{"norm_eps": 1e-05, "positions": "rope", "init": "uniform", "dataset": "wikipedia_en"}
Each number is 128 + 24 x the weight over its row's rms, rounded and kept within 0 to 255. Layers, rows and columns count from 0. Numbers have three digits each. The size before them is the row's rms in percent of the matrix's.

# k: layer 4 attention key, 128x128, rms 0.186, rows 108-127, columns 0-127
# q: layer 4 attention query, 128x128, rms 0.174, rows 109-127, columns 0-127
# v: layer 4 attention value, 128x128, rms 0.195, rows 64-96, columns 0-127
# o: layer 4 attention output (transposed), 128x128, rms 0.179, rows 64-96, columns 0-127
k108 134:127116106164174112090168125131164124158112086183105087117157145135125163131119135141143131137153122145120121072120102154069129181096133148120151137145106122103125074099128093170131126140142136119153132135136093078144126123123120098169144147127127132112148115131141116128122112133128085137107153179105151128071124136101125166144138161155128153133161142136096150122165144113156117100121
q109 128:134122139130102081146167116145137104094130104137110097123130152131095128124124099102145080084162162137124167103136079122112125108111169112113136122100122108123168162134094130155074143056118134146146124138163166152147106165121111146190122123110118128144137129129155114097153132075113113109135157158136156135157114109137104103125111128130134135119118154152102149158105135133097112176161
k109 131:118153132107154076184108184134162131138087173086102122118111153122094145154098100144136106093142153133163150171106105168128130125145173137154118141152116137151153108171141125133124125080148109145134107098086137116152152078112154151127177106120144133120136137142129131147140135143130138096142129120064130147147130099133094119122111138096127155121143097119111135182121120135129098138099
q110 132:121093117104147141098105173107144139136154112138150142165124092160063125088141119136118120160110085161135123130156103137128112101114129153175131090144123159117129117094152106111108107142126131163149140123131130113131131161143147126153127126090113113136122099148154127115152113145097135120110103107076099117098112124123157146115105123169117106097110183129120164150182150160142060087097
k110 130:147138131158162125125147140139164145131104131155146148117145118133127135145124133134081138088134101115135159123111126149119134127138120097101057124159095127106132100074108156135078100110118145155095175121135164151142140141162127118126163158140161107114108127098161153138099133167182111157106113099145105156095149161148170132136105064132113145159128165163161129139121094138134145119131
q111 134:116140136126146130098160087108104103098096112102146105126146105121120097178157151143117131106136138144159144110202127151161115137128116138140138140097129133139136139104107132135088114111103146087176104160120119169125151125135122124109150122100159106166094115110133107098095131111150148115068135177125161160121151122131112154124089087124172118132137136095141106113096142164097122091173
k111 134:126147173133158167145128102141182138132123124093113179146106145153092129170167141143153132119135180122124133111121131124125176094154123185132130117115146170122147152084157115161095132110091105113130139117128120145087116126098142132084153101155092096094120104120079160125115132142117170099104141097111143093147105113144132122109165153150101110123127119107087143113120109113130133153107
q112 128:123124129128126147132137084111119143134127149123128109083112144136153084129144129121162125109102153099136124130105136147134150149143163139117146121108130114117103101156131142102107113115135143097101148134128128080144108081131158141201124093138154125113114171130134130162148093132068100142115093122117153115178132157142105113129093091126110103175121156127165125182176152160085098107088
k112 127:123110121112128155162091116141091119141094140159138125114122143105163097109138113116115120087101142110134122181146113154119113138106130103125151134171208053121145121171122146154109136104083155108125118104181107140139139163147156078137145145126117096147130107085108128151143152118124156116112131135121095124166111100114149133154131082173148105137155139130129126146097127148137116156118
q113 142:119166139151067104153142096145152094130056089155115143136130131079142129138133142134137135133117165115154121103123112117118126099153113164134112105112121159119148123130151112148138141112119099101114106122129087108141144161098123145131123122130134141161155086143114158151134130123133143103128124110140117198131178163107129096112156081133105147076117129160131108139064118108124074145102
k113 143:082147123145136103168105123126151089097132105119150141104142161110095145125154129171103161145139140133131122168158109138148152070112178144114136154114105176144173149143141106112156174166166117140136113088132086127084110121159149111174090075115135134151115127160129137125140158122143107128124145135166110091109129144114136135163146149114115147123140115115121138123115112184113143145093
q114 128:086160163104147133092132136134117121100125117151131137174101114103155164130103134145196115151116096161109132114120108158141133140086138116099128132143118095179117135171161163104129150120103164108159141125062090131139102104141155110134144128170083086133105153150132150111138123138115123094136154110186140126129089147122130134103154158084126130132145114100128117139150144102148151146136
k114 132:123142164072131139098143145147114073138128119131114081127127082151104094119134121137135109146145134144113138135131113146093108122104152174167118149116125155101062091127091136114156129135126087154067108160082114142140148121124131117118126177161110154113130106111143097130115093152104149150125123173155162096135130159130100158126132118149150072129104086131120160115115137140124128153130
q115 133:139144131124133163142111098149089158144136081119128071146104119187122108126166182143130141146140104106109090141088094129119142154106102130153163105154102131175147096121088120136124095125150140157159117071118163154105108131109163152131145122148157113102127145145130111125113133140146128099176071106124130163109153145113114137115136134125109130100147136126092094103100162140094134154128
k115 140:165131139154168116095172110099130135122093056151108122128138110123165117115126120113120106158134109121140117113081159152125141125153144121109115110159142119155160104125155171094146104117106130124127133126147166106101140138091177147128085134103111161104098137151147157147118136119119203074131147135153109114151142128120139164108096173087128087113121122103137132147128120170139121095128
q116 136:129182128149205072114121069152117139155127122101119131143130119150099170117138164107149090140139117156154094124118111110167110139118149089149124139142118143144138092112138097155098106148103072135135156114136144120142146135159129106145107118115125132101159117144148166137152149112115133137142122122186134128147170164124167102165121127125096131165161142145178127127096138109137124155127
k116 138:172139067103156154093123133102138125110144156153131149103150119121094147116151124123133108151120123140124157153094126094104127139080165091152137150180123123126172098126158152140180102080126121112136160104092127159090139182101105126117148087098128155131141085122150162134084136102124113121131149131152142123138105145131100153125140139074127124134087127138127158102135094136110132121102
q117 119:169149137204127100140101099134124141127154152145079123145151135159168109134103136126142097151137133118140073188130129145137101104133148156170150137147198159109121134106129107123135161101140166156118146145127153095126147156106109117158103129120154137101118106157111132099131127154135109116165127097130123126149142128163128134121130121139148067158177160163098128123131161129110147153129
k117 122:137126070161182140134152095115128163083122147173151081110169087111102147148126119114112127120121125105151102175081113155134133118106144138102133137111129121138144166113154161136155111130107121111165129137142137091140121087104077130147134176147151112090115147094102112155108149113144158122130139112131127125144102151106127104129133142106093169130106124095108114181109158145146098134171
q118 141:153129138135155113122104144086112166129169105122165125121134129063136092168135142157097122145102102116150150153104146136150145132146169156140128176147111140130123132110124100105147096129112134111095105127170101125163091119136116164129123142178104162120112072113100151100111110139143117145086135120074146092141121132131104134116102141112125154149164148151164103082137129149071139131141
k118 149:091167099124132136135173109148080209124149114135132126133133123156141097142145136141111140106144094087149119152197131127101184131105077144154106119138151136136152103135126123156122125111112101112117149133159172123140139108141108170143121098161140140125121132133088092131132136100114114185111126149134129111171071126115162145136160130122134127089146108112115122105141102102166128128109
q119 144:141170131121133115138156102088128105116105113147173135118106111137153126136102103141147187087083126122111095115148164160117082142091102123145134116160107137136149109117130161146106136114119127144120108125070103103151115166120162116117103139083120117118131146105103112118126138123081134161145098114151055107104116113154087101142145134158171112132155176127141139124144094115117150171120
k119 141:171147101142146140139125180074104061121113077117123111158164120156125124098159122085108112148156152103140153159099106137123120089170133116127142105092111107131122118157120148103108101158124098152145097151134116155133134117094111077155129127113129107146140126102092145139123158132107081150129142086118130113123136101146129154103103112142117132188116111129121091115141121142150148127071
q120 138:104181134131131104101144122114145137088131134129138142103138133126172131113120172132160102103112104103139115138139097160146078146153141137112081157134179131110134124111117159116108146173130175158159119107121093131115123125098161151078109119126135131100140099090150119121130178117122129119143118149128136096134168145116114143100133123123159130127118099113187128105153188147193121084118
k120 145:183182113117150135086110153162121144081160126093143129065136131151092095095134128084111140157153134103117125095158146164122116132116168145112114154103104121150121174115132115127122134150094157108160127124142100135145109124089147117143164170142087151116090112143128131131124114109107169134118140142152130177145138106150115110126180097159122118129129147123095114092100123093108122110109
q121 140:143151093126157093094106168121121152164112114143105160140109127073138181099108124178108095164105134125111107073119120119086116124099121134098138108110129108142126090134164107126121153127120116080102081133096124135124105139137115131136121100127132145100142146188149130117062088140112154136124099143122136103134119126150089146131173115149098144153123162117165123163128099114117113142128
k121 136:140139059103158130129104140142125068118146076072120155144118107123154107138114140203132147129161113133120120118124102104144095147104091144145103161154166133140106100123103122084164120154113121110097158117138126143151171140139120131126111104134136092151135111085118090135122148097167119130125133142168156129112125125103115153132113158159154131149106155118137160128102067120115125143112
q122 141:114121128113104145127121166060118123143115141120139182182103126112108094155114120079119133125116114132163140127135186129116126108083126138127134108130130117160099087105133093131113107131158160155129152116142140097134117119108143130112121092084094122139148132133116106149133159112094113117144130154122175151117149191155120145103129096149171163129107143126077100084126162154111118124171
k122 148:060148088153110144143143173130086139124110137140118111110116149159115106107160126170110129130145154155184112112077104190119152092148118147119126098133149130143145115128177121128082125172086150117094152117100112153117116182135107161103122160117119141125105126128140151128108138078130141173130148124125130151094136096137165106108079112149121137105116131134104129130118142123139140159124
q123 131:110192146145185112136138148131136135117153142125136140156127116100132099131088121121115109124116126103123123150166135090140135103109142106130109167122127131151138126105101092123067115118102118136155132153109135102129122167112173093139148112120120179119124126133109166135133113167147153127105189129092071105134105115086122145153126115104151122092097144163178133147157150115075164142142
k123 127:134134090155106132169136132125089115102140151124136116125131096093101159185129130142186150111148154111131135080121117139150147111154129077139122124150143156140136152102117167159132112158115063161122152153108123117152142138125154141128165135137151141093147090106098089124109139136085105194103102114122145098139115131125127159124151098086140144114110175128114141133163155129120142133085
q124 135:175127099144156087132138101149123136091144155155118116159158111175096103099103119139093101118134156149142148101127126141108127106134153120111112088147127123146128118120104130157165133111156127109157094137116132163147120153151142173108117092131195136118128109155130123135112090112126137107115118104128120135142107070181130194141158145156130143128148154128147084105167113147119117149185
k124 138:101091062145174123098148124136135120149124138058108164161120071156121137129123076137149112103112142133117121156113136136105103161202091138118131142159084119126113126144135107120097150105131127148113146125134157112095166108074122139124125133122124116090127112086095124105154149142152112115124160108150144144163114133114142123139136142145119173119169140143141168141140107163139112118114
q125 145:102166109088114135103138116114119156109155116142138128145123140107135115076187109107143113123108115122142134141147147144111083138093160128077155153107114111126124164142142137129134161111142109126153073171179166122077180131119127143126148136107111099119148118145159102055092136109154137141122105100113171116114132166119150140131138127138122141147143155129112139138126114104131108179078
k125 141:147135187139105150093138167139171078137155058122096152119148118151109127163111151167125136094141113146159132162130102162110097139123149126117113145133146116145121120180128104164112136098128128145120151101117121114160115187110095147159122127112142093104090136146096128155138103064142151136094144105100137133128131131110107089111126131089110158151149114147110116155135128102133157106119
q126 138:105076130166117105123137112114124131075143138119139102126123069129109109141139146123097138124128102104181116105137168099116105142129144131118091094133094115094097117164112146167117152129096171139147156110101119121149120095129115097124155156113124094122132128142120124160123112117106097094154158135102111125143070147136153163124181143127096128150106090148145133161120128147126145185074
k126 140:100137121122126096150185154167125093147162107085114113093081136164113168122098089147127150113140179118104145171112109138114107129095106120125160109156118115070108092110160113143107109162134165112141142172125135149146105151128111111112150114116109142144137124090114137118121123143075176087129113134138128158125143125154156130106154156101136100113125132144146139115137156170141125123182
q127 137:116120130111152129127146149093105120143134126125127162109098090118212111183111148138126113140125143121122130149106150116135117083109164152145119090129099123146140135151104102133129078091109159134146135150091156142108138120163087099113123147141120166109177119135118110103106107147110117119116080128152107110129152127123168197108152080136124137112186166141122109160137118106128117099130
k127 136:133116143114176157108104153143150094146134128154172107138079108130118128171105118120112150150140125101139107140103085162112134095138082120151122106121181149103154131128111152101169167140106144105114146146121147115142186125097133116129133126120146129132133133131120151115121175102101127152066135128148142132048117113134159138119134187127130166100108101156162107122129157109123106141146
v64 103:085130138163080114090139081122120152144089136132156148177118113126140162128139164128116131121156141114145076138113064106165110116094178101105155129176109111125168142128137133121117157092107092089158169129150140138166121144124147172099137160104123114116125075113142177122165133129114121122122115125151140124130137122107099117112135136125121111099134080121136117113138127125128171133088
o64 099:194160091090143110160112144108140089137135115129129139117123167128141095109153144126137084144108161136126147134156170160100130167140129149096065132097115144121111070145146130120130164135114147098123156126120097175111195143097148132110152136174107158143121160180099114148121124154101153100105136155118118132113137152113128105121130125135145135149124135143124120084134168113104111130118
v65 102:106116154131136119142114163098092108154141155122110166161157166152109112152120137163122116102105130125163118129080116133137153122132115157124133117142132068167099097100134160134129115154104127082151108087106091146161153130102158096078117130134133079140124184144126130103076121122159157150102118125120133105159127083119169120126160143092137092140122124143129142122135161164116148154106
o65 097:156146132187105133169128129149146131127168130150101100097115131116125155123148134121096120123144141157156140125140132143135060143099120127151142140150120184068153127141123125096119146160170118093107150157129132126133079158163133126129130143127136112121149076142103127072133114127148090154145107118136121141086110120135154086128152095114157155114122152085081096129134146114171091114124
v66 103:149134123132095094105158094146132152148134134128124102172100101132134109114105097110149129132188136152138104135136122131102138141165114139115134200166112129124128150132125111102100094148119126160118124159132106130131112112187115108137146146097179100077165106135097127126123117157131160128127148108152138164112155112092098098155113135121090124130048134110142104089106110159136146119153
o66 103:146142115147136177155089108122157095092147090144126142156170165145146151102146133146154109146088115127146102142119104165121141123119128100109137111068159122102164131097146101130155138132062111131130116093139113141124116102089119156168106129118114172148147085112135118118130135118121111133091118128097172134135158156105166138133117154090150106139184133105101147120126129082139148161136
v67 101:135133100128108145136104139125169122103112124140137147110166130120125142119133119093098143138165117133154114102141091090094162130120160100114127129119110114140126105123112134083124079095147137086108104126092147111076119132115145125061094165131070123137150141154113085098127150115130153111173078141117125104140139119125112135081145149148141133088152138140127129134094127171118174067149
o67 103:152134129115129058116129075087108139137135131085121147134082117075151129135140106155123135162134138164131118133167145172137115141129104103140129088111141101129145116167135129150130093121107115139102158177144128107145128106131141113144130126131169109143104108138112149171127116130126076157098132151167107118151125108105203109104133106121120150129120145147177085138124123114077131155094
v68 118:074131174140128116166142114140144088096122138102100131131135137115138117130088127104120143159176123110111129124129121104135124143155135151210135121145169089112125137108121154108144124126140107104105158128158153111139090153094126112106096094145091122159118074106162144137085144125162097123145129129124126118135116134101167079137170148149107113134106120173133106161190145134147128151115
o68 111:119123111105116186120106118131142161160139135129104116125125127105140109133149166140112152132065160126122146124136104143116134120101124104032131154114127098134126071122145111130110101135193166124131137119115167121139175172137130133121113176143139095109134154132162102098165134125077128129177123163128144117107160122115165124124106123119147142145112142108126106134087116166134143132123
v69 109:147155105130142118100113110129122132142094125141148144147144127155156152161082161098144137123145159108113130134131107135134094110110112109125101124124149136164183146137107122152153078105135141132155162149099147161125090142183106149103148167149127098114138158110099143111181116123113146111123136101132157167141177138114123161152107098124128116178153107121083148149172133131118095082177
o69 103:151147109134098100162130139139114152131134105140138113152136132102103114109156112176129127130151138138166119141115163131096172162176127155142118158151105125122108135122087117101120150149144091141040146066124137164136154160127163094092078099091148154125133152133150113153099112125135152110130110154117123169110099098107125144116150134111152143114132107149155138155095139105129143175129
v70 097:167149095107153143127150108104120108165102127138142096126157101156127120117135093117089106157132103127129081122151105135123062142083121152168100154160128127136142167109179105183131150129113120140122106146140093116162131127118139138106150088139139110118142092135160074137086112117126108170131108133105098113105150095150176145132129145097165117104148138111162089152138144128150128137135
o70 090:130166178113087108123074151099129090162134134108079127144133173152120118161099118148126143166137100098170127107087138098164130140165128121064173124141118135099141118103133121108115113099123117154142208143119078121126094121124108147107153148109108120111119146114130119134129144171130133142142119099130127085125101171143131111131127113116121132131110112126122093119118120121148158122183
v71 098:130162118195107116143137142176113092186140125134094146151147171126166124111100141134152110146138153093135156127116134100131122096139160113128096160107122108160135112131099125145124143151160147138162136097103160075158137123096103123098119119146138121131139113159124127115078138115095132121158118137129208153140134139086122152104138115133127128159168095096126149166094113140095147133115
o71 098:133106126105127105150112081118171152117136117097159137129142132135095148135121171122120077142096168150113103094135107144131143174129130169145130083107113159120108123148150138064138090132158149110050149129122150129085120125158128085130133166121124084140123128130124176159143124137123116134134168121141142171145149133136094108154124107139150158081145139120157147151140141111158150115142
v72 103:111125121135121110176122126134151122116183123149111089108118144109110120124140152119174111131127153119187108111143152121124105131162184100168129112153111147121144159132118135116107125129074129148114097131123148124120116168142126129091122082083123177123155113145118134112142110121132115165150114109172153124153141107111131152118130114096156113166147109182122114190081158151173162104119
o72 103:138120123079145156122130157096125157127121143116106153154091085126129121128130098187117097133111096103120122149121115107130149123129097145145087113139149131139161110167152167060172124163136149141131079110122078136119121113134125108122165166130166149131115126133145157142137106134081099148103109118092141101113130124140157145196139149108123131116115124087150100132172122153144100162135
v73 092:105110141162140112140101135121125134176131091103076127121112160133108132138086146144140159151141146124179166158157200124117144111128184133123098143160128122143136160133132127111158140169134105169142164130105135087135091138155120118115108150167167131196131126097130083100139178120153123133106097131149104133125116094126087144123112123141120144118115137121124110107148164108103116147113
o73 095:136136112093133137146140106160132105114121160156116142077135123151067155111120184137138107154130088139139192116162114129120183144155132086139110121123140133115120124090119123096145126132117143119110093149103148163116119122088118087128159121117136080126131101125140112113177119152132087152143078139165138123132075124134136133144131120116099097111141141149160158132109085180131151105103
v74 104:124095150103131128128098114184111102098108126119094136148126183146127148140124121104108112122147109116155166097119144133146106142118123130121141190145161107140139128135106114130090134134124127130160171101147103166144120133118083143114091107156126148126162148109123178130127135129121155167122092132135094109083129135096155130129143132145076121090117171137107129141099097106052148177111
o74 102:136121123129101129096129104090148131150084105135103126102146116151131109063158099114132109147111120107104152119111097188099141113102105151103173094188134115090123115117141123148134107096164126171111133136090143178100129134121132109155159161112088126146095108146142117099166136127145117129141163104123139143145090091151113133127128084130164114115150096134114160128137167140113114134084
v75 099:146151125126144098113110136088151138140154082104123118158122119114152072152102134136158070105143109133092169131106166115082100108125176101109133114120112143120108093116186140130107142119105141130109118101122129122135118160137138136159095122104116103105143097132150107101133140136118153148099140151161111086140126204113187157162115144117107167127083122152125107154139151126128108127134
o75 103:093119091117132138168143129104149129142109131099104142094103113075139143164122176112145138114124085086155093183128125129171107089120116135150113159121163142147137133101126176128144128101137111128089136105138170159136141119127143162119133142167109161152087141106143128131141113165125076121148124109092145118161134143151070099110145143117152109154138102104129156130142103162144168105131
v76 104:108142163126101149100135103094114146114172143077091107085133169110119134177125124165100114157156143146076142113120122125117158177105141128105116130100110095108141149122128128093119136126160139137144156072127161156101159130160121100110123152163126134132149129186127124167142167144123112157106135158141096067130147127107114153109116133137152102128132109096149123127109161124122152173122
o76 103:158133105146144137130127119126133113149137144121099151144093116146105111094140126120147135109147131152137078124106125126092133122088140090139109116121133139147141142153169111107093109084151154141080113206118138131110094157102141183122134102123147152118129146125121117097111088118123091103105093098137132193129152116155084126083138113148091110130136168157138158118136101185115162139133
v77 097:129120162125132123111141117151073132143119127073101142102109139130190154127116121111097127125154146097180069127151158120162134129132099131124150142127137119179096147133143112115124128119121109121117082080125091143141146152110127148083151122112124135125134094152154141133123138114105120142136161093182120111134079139121119090102121119098170144140144146120091134102164147132129126103205
o77 099:088151139095105107086140129096133115131104120181126135164119166141098141123147140153122094176129107118119129132117120149139127102161124139125126092138137124085151117161133155147066090147143172096085109122107138117095116139161111169119145097151117120100162169146117119110135097134134110104130133152116109147123127092086100142165132141137095144148143127122076151119075091098147090128108
v78 112:167127099119125155134155105138141144156107146114087150132145133123110110169126062105120132118127132123132169122086140126118187115093121101086085133152096158083113113125115121139141121140092138099105131115103169112110139123162112147118168114137102165163172164108121139163087116160164114138132132139148176132121119168132136099121134108097152126176132083139108146127111143120103115092140
o78 112:108161153139098124123132130134113163158114106117135126084123170133127139133162152155129139167158145077067130133110155117127117122118136143148129117082111123147151125134171122086135141157135161136126090143155108106127074137136114150081105122139152085125099081116140095104136110081147131159149161106156159134140129127110117127094156168124160095103104148154150144148128145120117110195111
v79 096:140083117136077129149103153114136111079108140141108110100154120132136074152128089122089125174150107131092117131119120147150109136165118127101135157154117092145140147102150094183141100111107084122110142113101144101100123086128139069122143089117146152093124156106116120119146089107121164192148149116127117108122120120140120135117128129113111116150129125121075148126164095098098130161129
o79 097:138081129129152115102133073130125113177158151131090116129123152127120157141165102124146172120124108164156136081138164114171161102136147105114170127132145078101128130154156125117146135140116142147141108122149100099149120140129099103092138140136103128109150088158126109121104166151123129105119121092100119173134116108159130152147117134144161113136164117127146097144107202160174117139092
v80 102:138132148118105113124110159147122125106158127113145117170150138131138165126111102127133116088108102133080112144119149123148107118121119163114113138094160117115146108140134155121115147107171140183167104167112171146133119068148138144134133094056104108113088120136143103128102134120109126142102114093153095156129137128071146096131132110135147146126167142114078135177173156145136170117152
o80 097:123158123101151122128121135080115152142123146158147101165130097140126151124093140122178133186075170118174112174152108109139140128152154098128166105168125101153101137122123130129101079146146099090123153124144141127184132119122143115136113075135081175131119138103109182114108140120112125136128108121113129139094151138155077153129124113132164148100119110147144114142124135119158114158106
v81 107:113101133098156122179120116144114089129095155162135134106091111144132145140132095167112116112130116130147202123183119122134107125164078121114167113147114116114121153097154135151149132140136081133133137106175140136118099137110115106149144142086091113111126144127144123112126144146114121184118115100095177156136139135167159130131169127120132118103104083110120078126127153106111166101159
o81 106:137121145134098136113130139144098160134114104117077124122125135126147145132120094086093118132077130124141144113086122141148140162122134105148145112130135106092131131180110145184172150092115137086104129104101086139148150144117118122107115111184142115068136139108160101156132082101151134149176116159171102110118135142133126120116110108146134104142148167094136157091157165138159120141153
v82 102:121128139130138152157096145145138127116090091116105131162106134122124130138077153141088153157138152111101102146156117163096119131150122101130089082115150117133121117130133147081116169115115126153150134135166138183098078149117110149177127111140159177156099139140123125108105077095115119120128131172103111102178117145176152127110133101158122111114109123128157166143100159119120162125147
o82 106:088124083099125113126157151171113182122096113095131151081112133090126134110129106127121122158119155111122116103121123117120161121089091117112151162132114133152167130169102099165124120107142147112168137141135131130132165111099116122124093131081105131149160123130089132146108105152143128123119089072122108123099114091095099099146059146153115148132158111136150121136121107170175119109138
v83 100:152093094139131104111171086139116121120102140108106100141133115103082122138137148165108145109135091101129121140124083103125168169130143141136103122102092091119160141117113105140128084158120119153159087169118107131167136140131160183131122103177138130118121138142129110094152145129126121100113116137104141121158130129095127153098128130172090114119113172157109098100074106129161111166161
o83 103:126149144109206131145110152096154114092148133119163142118111177118128175060094090090150142131139135157112160125112095103114084109153146103105135118139103156134112134139138124128126167097131108118136142090118125111087132142115132147111138184090153151105109070129117121143134111105110106159128126134135154128145160119095155132099134107112128128134143060158134137107118121163110144118131
v84 105:109125116135146138138169099115150124117137125142124154122154117152180085128117123126098124106094183102145163140129171149136124146136118158125143125143123160143146092119110119126141115138104139163136157140092129176142112096149138140167179156124094174161157134083167106144175129108149137118110132113196132112118093138123071145123170090139087086138140126109136110131105126130137142122104
o84 106:090128131096125169148101175132145102118096113114120160102149117128076173106156090173089134110188129109102136143146141110101160117163128106162105157120112109125120181135140118159138158134122135108139119144115168098111148147097094098145144077123125093110113104135155146134144139149124142130127158125103171140111122140173117126141119115158158107157088170131124126129113179113112116127101
v85 098:127160122111149133136104125118144125119113148120122114124125121157146179147094155172140154123095082116115102123137160135147077131127110111099150114190055115097186112117141131107165133157120141160153101128129127133138143131141116168143144167175159111123109137111166103148162157091110140142142108089121153125124141103084097126106110139129126145132145129095155135158141115130141161170083
o85 099:149121140157143139147144142106126137138143155101113105131167119134106076083125122124098105188147109130170185162133075141168124178161100147149132105119129122166112174119150121121118141121136111121140139111150127102135150141082136123119127112145163140155132131131084137101130134155160157087082136098111150147125145140158170136147139132166159116115122133164156148074110131157124141086139
v86 105:132121162149167133145101139176105120122097151137112169120108132153140124168155121158090085158144177087123094133138135125124094123116156089150144133166091127096126110131056122107105131102114132098127134103135120145118115130127104145137120098107108098136120135164092092156139129114081142156112168126145099160145122092109106161095123096094117145121157161160157151118150158138149116100130
o86 109:119146117092099137113149112096120137123152135150156152135104133088169135141097123166181145139152124133113088146124083149173194146111123142137166123106124173144134126127122138128132132125138134075080094163110154111122151154108133153113138152107145131124147163131132111151121122108178128109096135125118117117094069104145146163149136119186150136137123136109089095109133162105108118083133
v87 099:112125109123115127142145169116148112128092150103116137127146100135113132123155155156111146104199108131140106126168177126111101108134138124097161134128152151139118147134075118110168120120114157140175141159106104142110130099150113122130140113135116137105128095117155123124057153130188154133092131116159126114138106101143101161134134124071089152148132110106185155102089137119173131146114
o87 099:131117163111157126157080133103099134106155163109140117107117140132114173086139117133115101122140136106161148140109111142134126116104100089145118107116129109073116085114122121137109166139092142135105094133196148136133162071088119134169140132078136086146121150133156129157097144129129133104176117098105102118117107127114110098145122170116107115111108138132059087133116131133122156142123
v88 087:145096113105113138113124123139126160136157106127092152112123151145159146106111151165084083110187137112140156125127109128141159142141114125100136156176093149110139095102056133135151119133131108080136179145115152094115147118121119153112100164106078125116072097109133120112104124138093103126127138119092112135132148126099143056141104100136121118139119116131131107153103144170120105130139
o88 094:142113130121120118133076117134092104113055121118098130164134095089112140088147103133161170119097128101112082104140158148138116116136125141165128122095121120139165118113122119068088138118137144087123100122145141125114167120118112137119123148157156142163135105130143121135157121106140192146121117179179122139095124113114150137088124065095142131117132135145135173125153124111165119133128
v89 100:128133125149163144092141124149090103142143093139153181138102104141150118150136106133163127117160146155159169099146084097138138174153123087099163127130153154155143112118121144136149100150122123099108167158146141136164208101126097116114121106155124143149075165152130126136116128123146118135151105123157092133142144130186109119119142104122154196124109112123138137136144125119145137161130
o89 102:173091136113095144126182120113156123158146118154145131108114101161132106136156139084138150112115148125132095097076158156105102134151141144176169116124131082143120172147120122101133132145128157114131128091119145126122131112102142103154133136134148082122139116086118125080175130127118127106107107151135130101133089140092112045144101129117114101122112114150075144095104135114108159134129
v90 103:139106162168121118131119146132140065085132131152164107144113149153129149133093156158113113166103135148187103139118141152121137112122106105115135190143121141136103135122162178118112102124155161113150101141132134125134108110136114137086127094179098119096141149128121134101151128157160121104129136179128131149113103072129170118110151132122132118119067142149133142186131126099137125091110
o90 107:104131119115128120143140096101134132124147138144097109093102117151130100161120081158128087124115123174135136112138142126122106154105119114123149109070140139090100089094142113131130119170126106146154140090120153126142187139139151116116097144073113168131085079091110117111120124105141122141141111137148151130112132092132125137172124078146080149095117149086138153081156144123097158105140
v91 100:149134138170161128119074111183156127125099132122112130157130119116139130047185134146127165115152125133124155145147106101123120160141147185125100105132123094131171131129169144109126106106118120118125134120152137160145129117142151110120132139087111122128121113096109109087094138106128097111121101160154117144129093106140100116101083160091163134125138129154091164165111158152093114102120
o91 104:147146146082098126094130141130153135110112117129174065158136141139131150146149101121124160117098165138145164144151171157135132103148162099141110126083155154116161138158116107155138132161173139113138149138129117187166112109119123120141113173143126103130122154140102115155183142138132075129110135105104107124130100163085134148122158127165127109102136134147165129129147081126147134121174
v92 109:088135104154111102125120097107125129098159165119115115102163111178151125111084126118127155135119055114140110121084130151127158142159118147123129137140127185130145147130118115134120172135068167137125137158139094108103084139127124133140157092127131104085167087149100109112127130145121149156118167110114191069135114163122118106121101123133135136137131158108134118120165132153110131112130
o92 107:152137160075125168120129151084147136146137143151117130121121126073072131090168128141115078148134120122106100154158101098164114120108099114098116162111107143120157135130165141132087123139118124137157147133122143116138123125180113072163127133123158174122158156125143113138114149103134136140110144117166149182167135157141122123125127170105131115115167100142110144124149133099181144092133
v93 109:121126107170150119138139098096121107135125150153154137105168145164132085139096087128137141095118117153120165090162142118135128120143177174102110160099098127108135138116124108098152144162103126127125118141106158105122174161121105160142118130112167099124118124074081114108157083140104139095149162136104119133146100118088115157156141151105108089110126104069109129115140103130101152119117
o93 106:147146133148103135120094180141135149101147092135132134109095097154124154147128102115146124146136135119119109159130146117130139159111148104148120105136115165143135108113148117128134144120131115063139130114119157117136093111128103115113170130120103110136167130139138139100127190145124141147125100147125133146152128127197187117103135149143092125149168109137197167150073194112124169132138
v94 108:107114109148129143140105137082125155081114127118136120127124110109130112090127131124125166120158139125100082107136093112140122126146169177130138119119037093132162135135118112131139104135090153134168141158124129117108140141128136179140159085143119095122156160115150083169114115135145140124132119127134101154137119173177136169145148136162188116150100147115109164114144136119151112146161
o94 105:162161148090139128131130094106120136142143105116161096127130124103112118119116063139135146135145138122162185111122158137149132103132137112140124148127100176185122116132133134080146130101092124113171173138131139128156136125153089158088114111090150115096123099136143158074131131146097131103132126088124082131121145138114118130117119158121089148157146141114113119082056120133146112148095
v95 104:134133119092127142130171079118135078107068131109147160099084143125158151129125128142147054125090103153075134136147135165138128121118134141132130161102114114138117115130093145122097147134100126164168122128133135156133094086125140120116123174103149137161152128142086115095116092133162129148141160160135107152127096125131145097129125107124124135127114167151077139097144138112166098099100
o95 102:130125130162109130161099168127138137093116169153116142152110127106133117184107122139104129155137123154149148134132127127119150068104130123094145125124134188131125135154115121142152144151154120092125118105147159142088146133144097143161116070091093083123121110132159115136090097111153137149098135134145120121136129106115070142162120100101140076128163105169120121086154140161085097148125
v96 101:106178122105129118103158118165123131127110122149134115140106124131115133127129118119161078151087110130191116130137135132097152124155142160101166113144082088097102133118105148116150118120194098089149143131128141130132134127146138116152124080109163150124164143101120137111122188149126172130140129183157086104149170141131139120172105096146089142131154098128099127125125134104133155142155
o96 101:124092135146103131087091147129156093131153130143132167102146087117145139119122129097113129115126097105132131141188091116132124134144103103156137104099149086148169116109137095108126107139120144114150144114079126153082177162157133117117120186118103116102125096140108152106099110099142094104117082137112107133109140134150076119110151139128140119089129117130125095116148146118105125206132